config.toml
n_head = 6
n_kv_head = 6
head_dim = 32
extras = ["capped logits"]
init_std_o = 0.0
init_std_up = 0.0336
optimizer = "adam_atan2"
lr = 0.00164
beta2 = 0.95
weight_decay = 0.0
decay_fraction = 1.0
decay_shape = "linear"
final_lr_fraction = 0.0
seq_len = 384
Each number is 128 + 24 x the weight over its row's rms, rounded and kept within 0 to 255. Layers, rows and columns count from 0. The size above them is the row's rms in percent of the matrix's.

# layer 3 attention value, 192x192, rms 0.0754, rows 143-159, columns 0-191
size [108 111  98 111 108 123 118 121 118 120 104 108 104 121 108 120 109]
[[101 154 113 130 106 130 140 130 154 150 123 159 105 112 154 123 135 112 121 150 128 121 158  92 114 123 131 145 162 156 121 148 117 107  98 127  98 113 127 179 119 144 142 107  89 106 156 127 153  92 101 162 114 158 119 108 114 145 194 142 194 105  92 127  77 153 146 182 107 166 132 112 150 102 135 155 115 121 115 100 128 111 100 117 124 132 104  96 135 136 126 170 127 139 151 127 156 104 144  78 119 130 128 149 130 135  96  93 107 145 115 132 176 144 106  93 125 102 138 187 132 117 137 117 158 123 169 152 122 108 118 132 138 134 146 168  91 141 126 143 136 148  86  94 121 136 142 150 157 128 119 136 149 117  88 132 141 149 155 132 136  96  97 129  95 133 101 121 139 135 137 173 109 120 104 162 109 108 102 141 140 136 172  82 149 178 143  88 176 120 147 166]
 [107 150 105 158 135 129 123 184 149 155 112 140 116  98 120 124 127 111 149 132 126 126  92 140  82 179 196 174 125 166 149 119 114 134 128 139 143 135  77  84 173 118 136 154 106 139 107 137 118 170 115 114 105 152 125 143 111 110 101 133 106 113 164 142  67 166  99 157 134 123 124  80 116 139 119 151 131 144 161 113 131  84 143 130  77  86 129 109 128 141 124  93 116 184 141 110 123  98 147 124 128 120 132 138 163 150 125  88 115 134 130  83 109 113 148 120 122 127 108 135 107  96 146 127 129 139  71 103 116 128 118 126 112 121 119 103 157 130 132 129 114 137 150 127 136 109 143 122 121 164 152 166 168 151  95 137  98 169 127 122 116 133 116  91 103 124  97  90 120 116  79 136 118 140 137  85 148 128  93 108 131 155 121 168 148 152 126 111 113  94 172 154]
 [122 127 141 106 149 130 123 163 133 172 159 128 135 161 110 150 104  76 128 128 134 128 114 138  91 137 158  93 104 138 109 126 126 158 115  88 130 120  95  86 117 158 174 123 162 143 126 120 115 130 156 123 117 141 108 164 140  98 140 107 101 112 125 166 147 116 131 115 160 139 179 122  85 119 167 147 117 137 127 123 135 154 170 107 109 132 120 118 152 112 139 115 118 113 148 101 103 103 100 126  98 132 111 155 110 136 178 119 161 144 120  73 146 141 130 101  53 112 122 137 119 136  98 143 110 143  87 134 128 125 101 111 159 154 150 165  98 158 110 166 129 122 156 155 136 117 144 115 109 108 181 152 126 109 109 144 130 152 152 109 123 107 117 112  94 146 125 138 147 154 110 107 140 120 171  67 100 107 126 118 104  68 116 123 116 169 136 121 146 136  51 150]
 [166 112 143  91 108 157 154 132 184 112 135 126 149 113 150 116 143 134 117 139 124 106 139 100 162 152 166 156 152 118 125 139 151 102 193 155 147 114 106 176 107 133 118 114 136  89 121 110 127 109 120 134 112  89 133  97 120 146 102  95 152 135 112 139  91 166 159 126 128  80 171 115 132 133 148 129 151 133  76  79 126 135  61 111  94 102 136 138 144 118 127 115  93 168 119 107 141 147 147 141 152 124 146 134 145 132 130 112 110 166 126 157 137 142 103 155 131 136 113 161 153  77 156 121 108 139 123  91 105 137 148  94 125 116 131 128 185 100  95 136 102 127 114 142 144 114 131 178 110 106  89 119 149 140 121 106 175 103  99 142 146 128 138 172 140  90 119 113 163 103 139 134 145 116 112 145 169 134  99 158 164 167 121 108 167 119 107 142 132 117 154 106]
 [100 160 103 104 163 123 112 157  83 146  71 126 113 147  87 111 126  92 111 140 130 159 148  97  92 120 141 146 121 118 118 102  99 167  53 114 142 106 108  98 151 126 169 147 151 126 102 129 158 106 160 113 117 151 121 167  89 109 136 119 164  91 153 143 113  96 125 123 117 127 154 136 123  86 104 110 134 136 183 152 135 110 146 138 111  93 112 117 116 166  96 144 110 123 158 117 123 125 170 171  79 160 101 137 118 141 116 108 142 126 115  68 139 129  87 111  66  85 124 143 144 151 137 117 112 126 114 115  84 114 104 131 163 144 150 133 119 136 157 113 143 115  91 131 121 107 156  95 119 128 164 141 103 125 153 158 140 173 140  82 121 119 125 149  99 118 154 138 115 112 122 149  91 131 153 111 101 134 101 139 131 134 144 130 139 159  95 115 125 131 119 123]
 [115  99 187 100 145 137 114 142 136 144 134 149  94 139 133 130 123  82 107 150 146 133 127  86 123 159 152 151  87  85 158 150 144 136 191 150 123 158  88 106  97  96 161 127 103 130 169 108  98 123 124 137 113 129 116 137 107 114 117  99 112  99  97 147 119 114 156 113 138 142 167 104 113 121 131 133 134 106 150 112 122 143 172 132 118 135 133 127  93  95 141 109 117 110 129 122 116 120 128 175 139 155 117 123 118  87 154 109  96 141 103 120 116  94 180 144  99 133  71  98 124 143 147 148 107 135 120 127 123 144 108 144 131 134 125 124 129 148  95 174 131  97 126  97 120 145 136 132 131 175 157 137 145 147 180 175 140 100 151 159 131  56 128 118 131 146 113 140 134 131 132 128 141 110 117  88 182 123  87  82 126  93  76 158 131 116 176 114 106 136 124 108]
 [116 119  86 104 182 114 132 146 131 117  96  82 157 167  75  74 111 115 104 129 146 170 134 131 118 142 142 112 122 113 130 118 113 137  88 130 117 105 107 124 164 127 112 134 119 133 132 138  98  69 150 109 128 148 141 153 113 126 166 115 127  93 134 126 139 117  84 144 133 142 119 131 121 113 108 136 103 123 133 151 138  92 123 140 138  85 105 136 116 127  47 106 138 126 130 117 141 133 195 136 139 121 124 174 118 150  73 122 140 128 126 102 126  98 103  81 116 156 137 115 110 112 116 123 129 129 128 128 132 171 109 131 126 113 186  81 157 151 148 148 105 137 108 122 149 116 154  81 139 118 134  92 146 106 147 154 102 158 154 131  81 113 135 184 130  87 139 144 118 116  95 116  74 102 116 142  74 126 127 129 108 118 131 165  98 127 118 129  99 104 143 140]
 [137 104 168 105 109 142 133  95 141 136 134  70 167  91 139 132 121 153 141 125 124 156 126  94 102 145 119 168  91 133 135 110  97 111 131 192 176 124 114 145 178  94 107 132 138 109 149 135 109 128 126 111 178 114 157 148 124 159 140 116 103 119 170 130  96 155  92 151  99 142  92 131 172 182 136 104 125 131 153 103 100 164 187 131 120 100 126 102 117 147 119  91  93 137 134 134  91 108 145 190 124 120 134  62 115 131 126  99 124 107 121 175 101 123 155 149 145 100 137 120 162 136 150 133 128 123 119 110 127 115 134 130  96 116  62 133 162 128 111 135 137 127 106 120 118 108 102 150 119  94 114 156 131 144 119 104 128 112 121 118 165 161 170 160 163 125 127 123 120 130 131 107 130 143 149 112 156 147 114 171 102 147 129 108 153 127 133 138 132 137 156 159]
 [133 119 141 119  97 135 137  74 159  79 123 133 105 120  99  80 117 172 140 160  98  96 149 117 153 127 110 122 158 176 130 125 143 106 141 163 124 110 153 161 121 124 107 140 150 117 140 120 113 115 140 138 128  96 142 105 127 131 180 111 125 135 103 111 127 136 136 170 149 133 101 137 155 137 146 128 118 150 109 117 163  99  69 131 174 110 171 103 117 120 143 100 119 174 114 137 157 154 146 118 169  96 136 132 118 114 128 153 173 134 107 110 132 118 108  57 160 169 125 140 143 146 131 177 139 157 106 127 143 160 122 114 143 109 112  96 123 160 111 164 112 133 103 156 134 165 142 153 111 166 140 111 146  90 114 131 134  73 151  89 138 141 133 179 171 100 163 117 104 136 134 116  96 150  99 145  88 105 133  93 123 107 113 115 138 136 147 139 100 132 105 103]
 [131 116 126 187 144 113 116 152 138 121 147 118 133 142 141 100 142 122  85  78 129 117 122 155 148 131 118  96 126 103  96 125 174 124 146  93 132 107  84 133 121 156 111 117 119 149  85 147 138 113 132 140 113  84 109  83 166 141  94 111 146 154 117 102 167 147  96 112 119 107 150  96 111 112 146 133 115 120 108 103 138 125  60 100 136 139 142 107 105  74  98 159 139 102 123 101  97 163 123 176 111 175 132 169 120 170 148 148  87 155 122 113 100 124 117 146 137 183 146 148 109  78  51 113 115 136 127 137 134 138 154 156 107 132 178 138  87 128 112 120 125 136 142 108 134 123 127 116 117 146 164 102 124 119 168 152 156 132 130 126 126 126 100 120 143 141 140 145 150 128 137 173 108  94 129 121 109 109 112 137 139 111 101 122 107 104 106 126 126  91 138  80]
 [ 91 147 138 113 136 118 152 110 132  88 145 107 143 182 145 104 124 134  99  95  82 115 129 181 159  95 103 110  90 130 122 122 124 146 129 143 109 101  75 119  89 161 107 121 136 153 103  99 109 124 118 136 110 112  93 128 154 137 140 104 149  97 104 143 172 136  98 121 148 173 131 122  95 154 157  93 120 105 137 101 130 121 131 164 122 154 141 126  99 120 126 110 131  94  84 124 119 149 166 117 127 123 110 126 104 103 122 166 163  98 110 144  96 129 150 101 113 192 113  90 146 153 111 156 143 151 142 158 135 138 117 102 142 133 153  97 112 132 113 156 120  98 124  61 122 158  99 162 110 151 146 113 100 119 131 147  99 107 126  86 123 120  83 149 179 140 173 129 112 115 137 139 142  89 133 139 129 113 123 116 116 103 103 136  81 134  90 153 110 155 120  87]
 [ 95 103 133 121 131 157 133 119 120  78 124  83 138 111 170 184 171 129 150 107 108 147 148 125 130 107 135 134 132 151 149 135 133 162 127 154  93 144 155 122 146 169 139  99 110 136 147 153 121 114 112 134 138 145 145 124 148 145 171 134 114 153 159 107 158 124  81 160 143 170 138 173 159 139 157 128 153 123 158 149 133 163 150 134 163 191 138 122 189 150 150 114 148 130 122 136 136  95 138  99 166 119 112 103 114 142 158 121 144 113 134 106 134 124 131 153 168 127 125 113 146 150 177 155 146 114 162 132 171 116 121 146  77 128  75 115 123 130 116 130 148 131 150 105 126 148 125 133 175 145 119 128 123 102 107 130  93 141 126 151 115 132 144 131 174 155  78 120 119 128 148 154 124  81  92 165 146 141 102 127 136 159 150 113 105 133 170 173 150 100  96 162]
 [135 144 131 126  88 143 107 140 115 172  98 150 106 120 127 137 130 127 128 119 123 131 113 100 101 117 111 133 107 122 110 130 138 143 100  87 130 131 131 131 131 138 180 141 134 142 132 149 190 135 142 106 147 124 135 147 120 114 130 148 104 150 149 136 107 159 138 104  90 170 136 105  98 156 105 104 137 148 118 135 113 151 132 124  88 131 122 131 184 140 153 147 116 121 163 121  97 118 107  98  93 124 132 100 142 144 134  88 104 104 117 105 128 148 108 134  95  65  98 156 202 125 137 139  91 106 102 105 109  84 137 137  98 156 159 179 118 141 103 114 152 147 127 129 129 111 119 123 113 125 182 119 116 123  91 135  86 166 104 100 104 155 161  73 107 159  90 139 123 126 141 131 113  95 197 153 114 146  98 124 115 132 144  79 137 170 118 123 163 120 154 166]
 [121 142 126 145  77 100  93 160 103 136 150 141  67 114 149 166 155  99 149 140 132 115 108 152 109 118  97 126  63 138 113 149 154 170 125 158 130 171 147 127 126 150 155 115 101 161 128 135 121 100  95 129 127 141 137 146 116  67 141 171  98 129 122 133 110 132 161 111 101 134 134 114 116 137 127 103 139 131 135 127 144 119 119 147 131 147 145 101 116 111 165 179 143 121 124 119 146 120  91  82 118 169 139 139 161  91 150 125 107 131 100  84 132 118 188 105 124 127 113  90 113 137 122 116 119 131 170 133 133 104 119 115 119 138 102 143 104 133 129 159 148 138 150 106 112 153 181 126 145 157 164 147 102 157 138 137  83 133 139 148 109 139  79  56 102 158 100 112 106 133 161 124 137 106 135  71 102 119 150 120  89  83 156 127 121 131 130 151 137 110 121 122]
 [133 148 118 140 113 131 102 142 100 174 120 145  95 107 112 149 136  83  87 185 145 136 136 101 107 122 141 143 145 123 138 120 106 135  99 128 125 106 154 157 113 137 160 156  96 131 144  99 158 146 105 134 115 162 128 138 125  98 149 140 146  92  97 133  97 107 147 150 114 122 142 118 105 111 126 155 102 147  91 126 116 126 151 129 116 106 100 106 111 132 107 169 158 117 156 109 150 118 126 113  62 145 126 124 122 108  85 100 142 130 133 142 135 129  87 139  57 104 127 137 130 152 122  87 110 140 159  83 124 100 116 105 147 143 116 198 110 154 147 124 143  93  95 151 126 154 150 116 126 121 119 151 121 153  89 128 135 123 158 160 164  85  79  52  57 122  91 138 121 146 144 120 133 126 131 127  84 139 130 116 113 108 138 106 151 140 124  86 141 128 134 130]
 [137 137 154 151 151 154 135 151 136 141 124 126 128 141 121 126 133 153 103 121 139 168 139 108 120 123 133 135 204 135 111  94 126 140  63 162 127 101 138 154 131 118 164 114 123  96 123 127 166 100 134 136 140 136 131 103 122 119 132 155 142 132 107 108  67 104 128 165 118 125 147 131 136 110 130 143 103 138 113 148 109 137 110 102 120 121 100 115 151 128 110 104 123  90 139 142 142 134 153 178  75 167 133 152 102 171 113 152  93 116 137 145 144 150  87 137  99  97 122 192 158  95 141 147 124 127 138  73 125 102 121 174  93 127 166 151 110 140 121 110 113  98  98 129 144  66 128 144 133 117 135  96 167 116 131 137 117 148 148 129 139  92 142 132  95  98 122 151 157 137 127 156  78 111 160 182 136 135  86 176 155 140 143 104 141 137  96 100 152 167 138 127]
 [131 110  88 118 122 136 141  72  86  87 142 139 148 151 101 154 122 157 123 147 145 128  97  90 138 135 151 110 163 128 138 149  57 127 135 176 136 113 117 107 130 103  98 147 145  77 162 151 148 130 123 120 130 158 147 149 132 168 150 107 142 116 172 141 155  90 124 158 179 111  69 137 142 108 124 149 127 138 116 148 149 176 188 135 172 106 141 154 152 166 124  98 123 116 129 147 115 134 143 135 118 127 126  89 120 106 132 145 133  98 130 179 102  96 113 108 166 151 167  92 107 179 159  90 161 101 126 115 164 146 137 139 106 124 121 103 115 133 174 128 129 153 118 122 135 159 132 116 115  90 136 107 100 146 119 150  99 132 143 132 168 135 157 173 122 108 144 121  98 147 137 138 117 135 123  87 133 165 171 118 122 125 133 136 123 144 131 139 116 131 114 133]]
# layer 3 attention output (transposed), 192x192, rms 0.0753, rows 143-159, columns 0-191
size [105 110  95 120 109 119 120 115 114 120 104 106 104 117 105 114 106]
[[126 135  93 152 151 162 135 149 116 131 146 155 111  76 122 131 161 144 173  77 124 147 166  78 135 165 124 140 151 132 113 138 147 133 123 141  95 124 138 138 164 144 133 142  76 136 124 118 150 111  85 130 104 132 110 135 146 150 114 162 154 143  74 121 128 132 116 143 115 150 168 135  96 108 138 127 146 122  96  82 159 122 110 146 148 150  96 120  94 164 152 137 124 118 144 139 166 184 131  88 103 148 149 169  86 137 111  99  84 167 100 127 183 142 120 103 159 134 162 117 123 106 136 100 144 139 151 151 113 127 149 116 114 126  98 114 101 159 122 149 141 133 110 108 133 128 143 123 168 136 121 101 146 189  93 150 130 122 141  70 149 129  82 177 117 106 129 139 115 140 111 105 148 118  82 155 106 130 139 110 163 146 131 103 140 149 115  91 145 132 121 123]
 [138  94 113 121 157 103 123 136 136 157 166 154 107 110 122 122 143 101 111 124 128  89  72 106 145 190 140 101  87 152 107  85 126 123 142 129 150 110  98  66 164 103 126 157 117 106 106 126 105 133 151 113 110  95 131 146  86 112 137 154  89 104 153 147  94 177 118 129 131 133 149 131 160 142 104 126 106  93 160 121 136 146 167 157 103  55 113 129 120 123 125 101  93 164 151 139 109 151 106 112 139 119 124 139 158 159 113 133 143  82 127 104  88 137 149 101 132 167  97 121 144 115 132 154 125 130 103 129 129 130 139 147 109 103  91 108 139 146 120 157 101 111 139 146 168 122 176 152 126 126 127 165 141 117 122 135 143 166 123 100 113 138  99 120 116 138 127  80 129 138 110 119 116 157 127 124 137 161 108 141 117 186 143 172 132 112 116  96 116  90 161 172]
 [138 159 147 108 131 105  96 143 160 158 131 163 107 154 124 190 108 118  83 121 158 144 115 107 116 147 116 116 140 164 139 132 113 152  94 102 179 107 145 115  98 183 143  96 143 128 129 132 138 148 131 151 122 126 121 129 154 106 157 119 141 117 144 186 144 149 169 112 142 159 167 110  82 116 144  94  94 161 112 146 109 140 160 114 139  96 115 104 128 130 113 142 114 112 136 124 138 125  96 129  78 141 122 117 114 142 130 120 147  85 125  98 179 112 103 133 130 149 107 147 131 125 101 177  93 120 119  91 136 129  97 109 132 179 139 104 111 171  69 123 104  86 120 121 118  99 160 170 118  94 125 136 144 126 137 136 139 138 132  96 116 128  72  73 106 163 167 127 136  92 139 130 123 137 156  90 105 114 114 107 126 128  89 132 100 144 107 127 145 100 133 119]
 [116  90  96 118 142 105 184 138 107 130 117 123 134 113 122  88 119 113 129 105 134  90 128 121 132 138 153 116 114 111 110 108 151  99 158 140  92 136 122 121 161 111  87 142 162  88 152  87 154  77 139 153 172 144  80 133 131 164 108 121 138 140 138 100  73 137 167 160 150  94 117 156 113 106 144 134 197 114  99 136 158 117  92  97  97 122 123 151 137 120 146  88 109 148 116 132 109 163 163 121 138 115 122 107 144 111 120 126 104 142  98 130 139 185 135 124 147 174  89 139 164 106 133  99 142 174 122 100 122 127 149 117  93 128 138 125 167 113 124 118  97 147 118 130 142 130 119 121 131 128 128 137 144 129  92 122 149 134 111  88 193 101 159 154 102  88 147 113 138 186 126 122 130 114 118 128 150 122  95 151 103 128 144 123 176 174 125 142 154 139 140 118]
 [129 163 116 102 105 145 107 149 139 167 113 160 105 145  86 157 127 145 117 145 133 162 144  60 134 159 121 156 116 116 129 123 106 149  95 131 203  83 117  92  93 140 161  92 131 118 135 111 150 141 122 150  94 118 151  88  48 102 154 121 136 105 138 153 120 139 133 110 136 144 167 112 115 141 113 106 106 129 161 112 158 157 124 163 127  97 134 116 131 138 103 140 115 128 160  97 139 144 118 141  94 145 169 147 163 134 123 122 119 137 112 105 183  75 123 154 135 106 144 154 130 149 154 132  90 110 121 110 120 157 127 117 128 137 136 109 111 167 120  94 172 116 134 106 123  81 150 121  98 103 143 121 125 123 143  99 125 145 140 114 116 116  80 123 118 123 154 139 134  64 124 122 104 100 135 126 111 107 119  92 161 133 107 157 128  92 105  89 111 158 108 119]
 [138  99 173 104 104 105  73 115 161 132 122 138 112 137 121 103 104 105  55 152 137 119 105  87 104 116 124 104 124 114 116 143 142 122 152  90 107 142 115 105  87 133 154 155 167 119 125 116 119 154 157 157  91 105 125 125 119 101 104  99  93  84  80 137 146  92 135 112 101 147 159 107 151 142 148 152  61 120 154 154 129 182 153 134 117 135 138  92  99 142 112  90 152 126 108 135 103 135  86 140 122 127 144  95 135 115  95 138 156 123 114 150  68  98 137 173 106 162  75 114 127 133 126 137  93 116 136 107 112 155 122 149 151 161 101 114 133 140 119 171 123 108 112 152 105 114 132 160 147 138 127 148 126  86 131 158 174 112 122 153 129  90 100 117 123 150 106 116 115 132 146 144 122 138 143 119 125 149  98 103 106 137  96 147 104 146 144 171 132 142 139 135]
 [154 130 127 137 141 143  99 129 138 144 145 150 114 150  82 113 120 120 115 148 119 169 127 113 138 122 120 140  95  96 123 123 115  99 146 137 183  87 139 134 123 124 149 128 141 164 133 103 105  91 124 116 107 115 170 103  87 107 159 112 111 109 140 155 134 151  91 139 134 166 100 115 174 153 102 131  82  82 142 142 166 138  99 178 146 121 126 112 119 124  84 115 126 111 133 113 147 126 159 130 138 110 132 138 167 123  83  96 147 155 102 165 123  89  94 145 136 160 141 181 113 132 145 134 112  85 122 114 165 150 159 155 114  59 140  93 122 152 116 111 116 125 114  90 145  86 121 119 116 111 112 128  95 108 180 114 120 145 131 159  88 106 122 127 145 123 174 151 136  80 116 144 111  92 149 138 123 126 134  96 121 128 131 171 128  99  97  90 111 112  90 155]
 [107  73 106 110 108 148 140 103 147 144 122  95 176 114 155 104 109 144 151 100  94 130 131 141 142 146 141 144 102 197 135  89  98 125 138 148 128 141  99 108 140 128  89 138 157  60 151 115 149 129 158 114 114 149 143 104 129 154 119 108  86 119 150  95 112 179  95 136 121 111 110 153 119 142 123 126 181 154 159 122 121 126 158 124 133  91 149 124 142 114 113  87 116 166 129 135  66 136 141 136 119 123 167  90 131 150 139 123 126 167 138 158  75 118 153 141 131  99 116 135 127 138 134 127 143 156  83 113 154 108 136 116  77 165  94 150 148 128 117 133 152 149 112 180 114 102 116 140 116 132 113 118 164 155 114  74 113 151 116 144 170 147 139 153 141 122 129  90 115 152 158  85  89 141 153 144 140 156 131 145 135 146 146 108 134 154 145 141 128 146 148 140]
 [148 139 145 134 115 140 108 121 137 151  92 142  91  89 113  77 117 128 143 129 132 131 173 132 133 121 143 155 135 112 137 130  98 101 141 130 102 160 184 154 111 146 105 155 160 191 121 133  93 116 114 170 191 113 134  94 159 177 121 116 162 103 140 139 139 162 114 197 116 133  96 116 100 127 134 144 145 126 118 132 153  93  87  82 175  98 137 106 118 134 130 133 123 111  79 117 148 149 170 170 190  94 128 101 104  99 148  84 156 134 103 109 119 109 122 102 117 116 149 175 130 108 135 148 168 118 119 130 135 137 149 152 129  77 116 104 107  93 112 129 134 127 116 115 125 145 131 117 138 147 101 128 105 150 155 129 120  88 123 114 157 150 124 137 130 132 172 140 147 165 145 155 128 150  91 110 119 113 159 129 140  94 110 146 138 142 121  96 116 135 125 130]
 [127 154 153 155 153 106 130 145 117 130 109 135 178 177 125 132 127 119 101 123 137 105 118 150 132 126 142 108 136  98  98 116 151 106 135  84 119  89 119 165 163  79 122 120 110 143 161 162 121  74 122 155 133 104 131 119 131  91 107 123 192 124 115 141 149 100 125 128 118 136 126 116 162 105 139 119 153 117 103  98 108 115  85 119 101 161 154 108 110 130 134 160 144 114 116 103 116 131 115 123 130 136  95 148 139 128 130 157 109 170 100 101 124 145 114 154 122 173 141 126 115 101 109 118 101 138  99 114 151 129 150 160 137 109 159 144 107 147 164 125  88 115 202 112 109 144  90 100 159 144 171 127 120  84 125 141 156 142 175 139 139 121 141  85 100 120 163 144 137 113 132 146 149  38 155 117 111 109  71 132 120 110  84 140 137 126 125 147 137 120 129 155]
 [110 186 139 148 108 129 110 120 149 108  88 132 140 158 143 126 134 127  93 134 109 141 157 124 149  79 104 156  98 133 105 134 100 117 144  87 111 120 122 162  80 119 157 139 133 183 137  84 115 133 158 161  91  97 118 109 141 124 125 101 158  89  88 127 155 131 108 143 102 164  94  67 104 132 145 137 118 124 110 140 101 112 108 137 117 127 145 110 106 110 119 162 145  99 103 141 158 104 104 116 120 113 110 115 109 115 120  94 135 131 109 147  75 113 100 133 132 151 152 108 139 128 127 128 114  92 126 152 137 139 125 105 150 103 134  94 147 104  66 147 104 103 142 105  73 175  74 158 126 129  97 130  88 105 164 154 135 108 122 156 126 154 125 103 162 111 175 140 158 128 127 138 138  97 168 124  91 119 147 115 108 111 106 119 111 115  75 134 118 105 141 140]
 [132 102 144 146 156 163 115 132 150  99 128  70 122 123 142 124 190 109 150 119  81 178 131 127 136  83 109  97 125 145 143 145 112 103 130 124  84 144 135 155 133 157 142 163  87 120 109 130  91 129 142 132  97 179 149 114 163 143 135 118 115 162  95 123 141 164 127 127 118 117 114 144 137 122 146 105 159 154 169 137 112 130 153 135 169 139 108 116 124 157 135  87 135 133 136 165 182  92 106 116 145 130 148 105  94 142 166 116 135 165 168 141 131 141 104 130 149 117 147  97 103 130 148 147 147 131 155 113 142  92 152 112 127 146  81 106 124 122 137 167 147 144 151 125 102 130 116 139 165 184 135  88  91 145 125 128  98 103 124 161  87 154 159 165 154 166 116  95 143 118 169 101 116 127  99 140 148 139 133 119 173 141 128 140 132 156 138 168 102  91 117 127]
 [104 158 138 103 110 186 129 143 108 124 132 112 155 121 110 180 174 144 133  98 136 113 129 111 151 135 131 126 132 140 147 126 139 150  77 102 133 111 137 145 148 161 136 126 102 101 124 142 148 151  92 111  75 138 104 146 147 105 145 162 140 154 154 137 106 152 151 111 123 115 146 152  73 139 135 103 169 153 127 125 123 139 145 161 135 119 135 151 146 128 143 115 102 125 184 146  94 145  90  92 106 163 167 132 121 156 156 128 101 108 145 106 188 123 141 133 139  87 118 113 144 118 154 148 115 178 126 110 100 125 110 112 100 170 146 146 131 154 115 126 180 150 141 130 153 118 151 165 130 139 164 114 134 175  98  93 120 146 117  84 128 166 117 124 123 111 117 126 116  96 150  68  87 105 134 144 117 129 117 101 165 146  93 109  86 124 164 123 101 150 161 115]
 [116 171 153 112  89 122  60 132 154 113 146 131 113 134 152 162 182  98 115 157 154 114 124 140 107 142 106 139 136 129 156 145 123 177 130  98 106 128 163 135 118 141 143 114  98 148 109 143 112 167 100 141  92 108 150 144 164  91 107 114 140 148 102 155 140 112 122  94 113 142 161  98  84 114 100 142 123 153 125 144  94 143 147 163 140 131 114 102 116 131 159 135 128 119 141 151 132 120  62 118 122 142 144 164 121 113 132 165 107 128 126 105 143 103 158 104 107  98 186  63 129 123 124 113 126 145 169 124 108 148 132 150 169 144  78  92 100 113 107 174 154 128 147 154 112 127 177 149 152 143 151 136  64 141 126 154 121 136  95 149  95 127  92 120  96 141  98 143 102 129 121 146 148 122 120 108 130 133 148 129 160 116 131 128 123 124 113 151  83 102 137 145]
 [148 155 127 151 114 158  90 138 110 144 139 154 104 113 117 163 120 151 109  93 148 153 138  97 115 172 102 143 154 103 138 152 137 159  95 124 148 112 131 140 126 145 159 100  94 112 132  99 134 156  92 114 105 128 144 152 119  73 107 133 114 157 111 123 116  82 152  90 115 120 176  94  82 132 115 163  80 124 114 108 134 149 144 155 131 114  97 122 118 159 136 134 127 152 145 122 141 159 100 120  87 160  84 172 125 126 112 123 123  72  96 142 160  88 132 142 101 113 159 130 128 113 109 119  99 130 157 138 127 141 122 113 124 177 121 135 133 141 159 114 101 122  93 115 150 132 149 122 117 136 126 100 137 187  80 151 139 116 150  79 138  85  57 126  88  87  90 124 120 126 116 138 167 147 120 139  92 129 155  99 135 125 123 118 119 115 136  84 128 130 132 105]
 [130 101 121 144 125 196 148 168  75 113 133 133 144 128 112 156 132 164 127 104  74 157 132 115 133 146 139 136 172 120 110  89 163 127  96 135 168 110 109 138 135 154 125 130 107  90 135 117 137  88 105 129 125 152 127 105 104 129 129 169 126 112 104  79 125 112 131 137 156 131 162 134  94 106 156  97 151 121 116  95 156 149 117 120 136 132 109 141 113 130 131 101 118 127 139 139 151 151 132 132 103 149 128 125 131 141 136 128  82 138 105 135 199 121 129 149 149 119 118 138 124 110 145 136 116 176 116  81 122 136 101 129  82 148 166 168 109 159 132 122 144 129 111  91 136  83 111 126 134 166 152  97 177 163  98 123 126 149 176  77 134 140 102 137  84  94 168 127 144 117 123 113 107  70 153 150 117 113 113 122 163 122 108 120 121 126 154  97 161 170 122  94]
 [154  85 113 142 117 158 123  99 119 121 157 122 134 126 118 118 104 161 160 114  91 162 129 120 115  99 123 156 137 172 103 138  96 108 143 197 165 182  90 136 113 139 146 139 125 123 130 135 152  98 125  71 171 134 131  95 119 156 143  82  86 131 185 141 141 126 124 172 116 135 117  86 118 124  95 101 108 130 137 112 145 161 145 119 156 118 150 151 118 134 126 123 137 141 124 112 123  86 136 159 118 136 134  97 121 135 158 121 139  74 170 150 107  82 121 122 116  77 155 141  97 137 142 107 166 100 159 136 130 103 110 125 124 125 141 164 129 113 138 127 143 145  98 126 130 126 125 125 111  96 117 144 105 144 160 137 101 107 138 183 164 104 145 161 154 146  91 149  99 130 123 134 101 192 137 109  81 113 144 151 111  96 146 126 107  94 133 112 163 130 134 117]]
# layer 3 attention query, 192x192, rms 0.105, rows 160, columns 0-191
size [101]
[[142  65 172  94 118 142 122 122 143 101  91 121 146  82 119 102 107 121 116 146 148 137 148 143  80 131 122 151 159  69  99 132 108 145 121 124  93 135 111 156  89 127 129 112 123 110  92 143 136 168 125 165  96 166 122  69 135 109 178 144  89 117 128 126 135 108 106 108 152  92 152 165 119 115 143  76 147 124 130 115 178 119 126 140 124 160 129 117 123 108  78 155 131 149 107 112  81 164 113 126 126 106 130 139 118 197 105 174 168 148 119 134 120 136  99 130 100 111 131 141  97 141  70 108 137 148 128 142 192 105 130 169 133 142 129 149 162 130 125 123 116 139 110  92 114 135 119 148 130 140 142  94  93 145 109 126 161 128  92 144  93  99 111 139 136 156 109 131 120 144 121 133 141 139 135 114 143 135 130 142 118 130 163 129 111 132 114 165 106  90 133 129]]
# layer 3 attention key, 192x192, rms 0.104, rows 160, columns 0-191
size [ 84]
[[143 155 113 126 157 132 119 130 143  76 125 122 160 156 132 143  90 139 148 126 107 150 151 104 125 112 117 124 144 165 149 149 124 128 118 183 124 158 155 119 121 170 100 146  79  92 103 159 132 116 110 138 121 156 136  80 101  99 123 113 130 103 152 100 157 133 127  96  96 163 135 126 145 134 162 122 135 138 151 151 107 129  96 155 123 145 154 155 139 143 128  93 110 170 112 104 154  96 124  74 138 142 147 129  99 107 127 156 129 142 136 131 116 186 146 142 148 110  80 114 179 165 124 139 125 110 116 156 122 128 117 108 111  93 150 130 108 121 141 146 112 159 102 128 157 120 125 120 153 167 104 161 149 149 104 131  98 144 158 152  99  86 179 180 124 148  92 100 111 156 117 121 110 156  80 119 111 151  72 127 100 154 133 141 113 167 132 107 124 161 149 165]]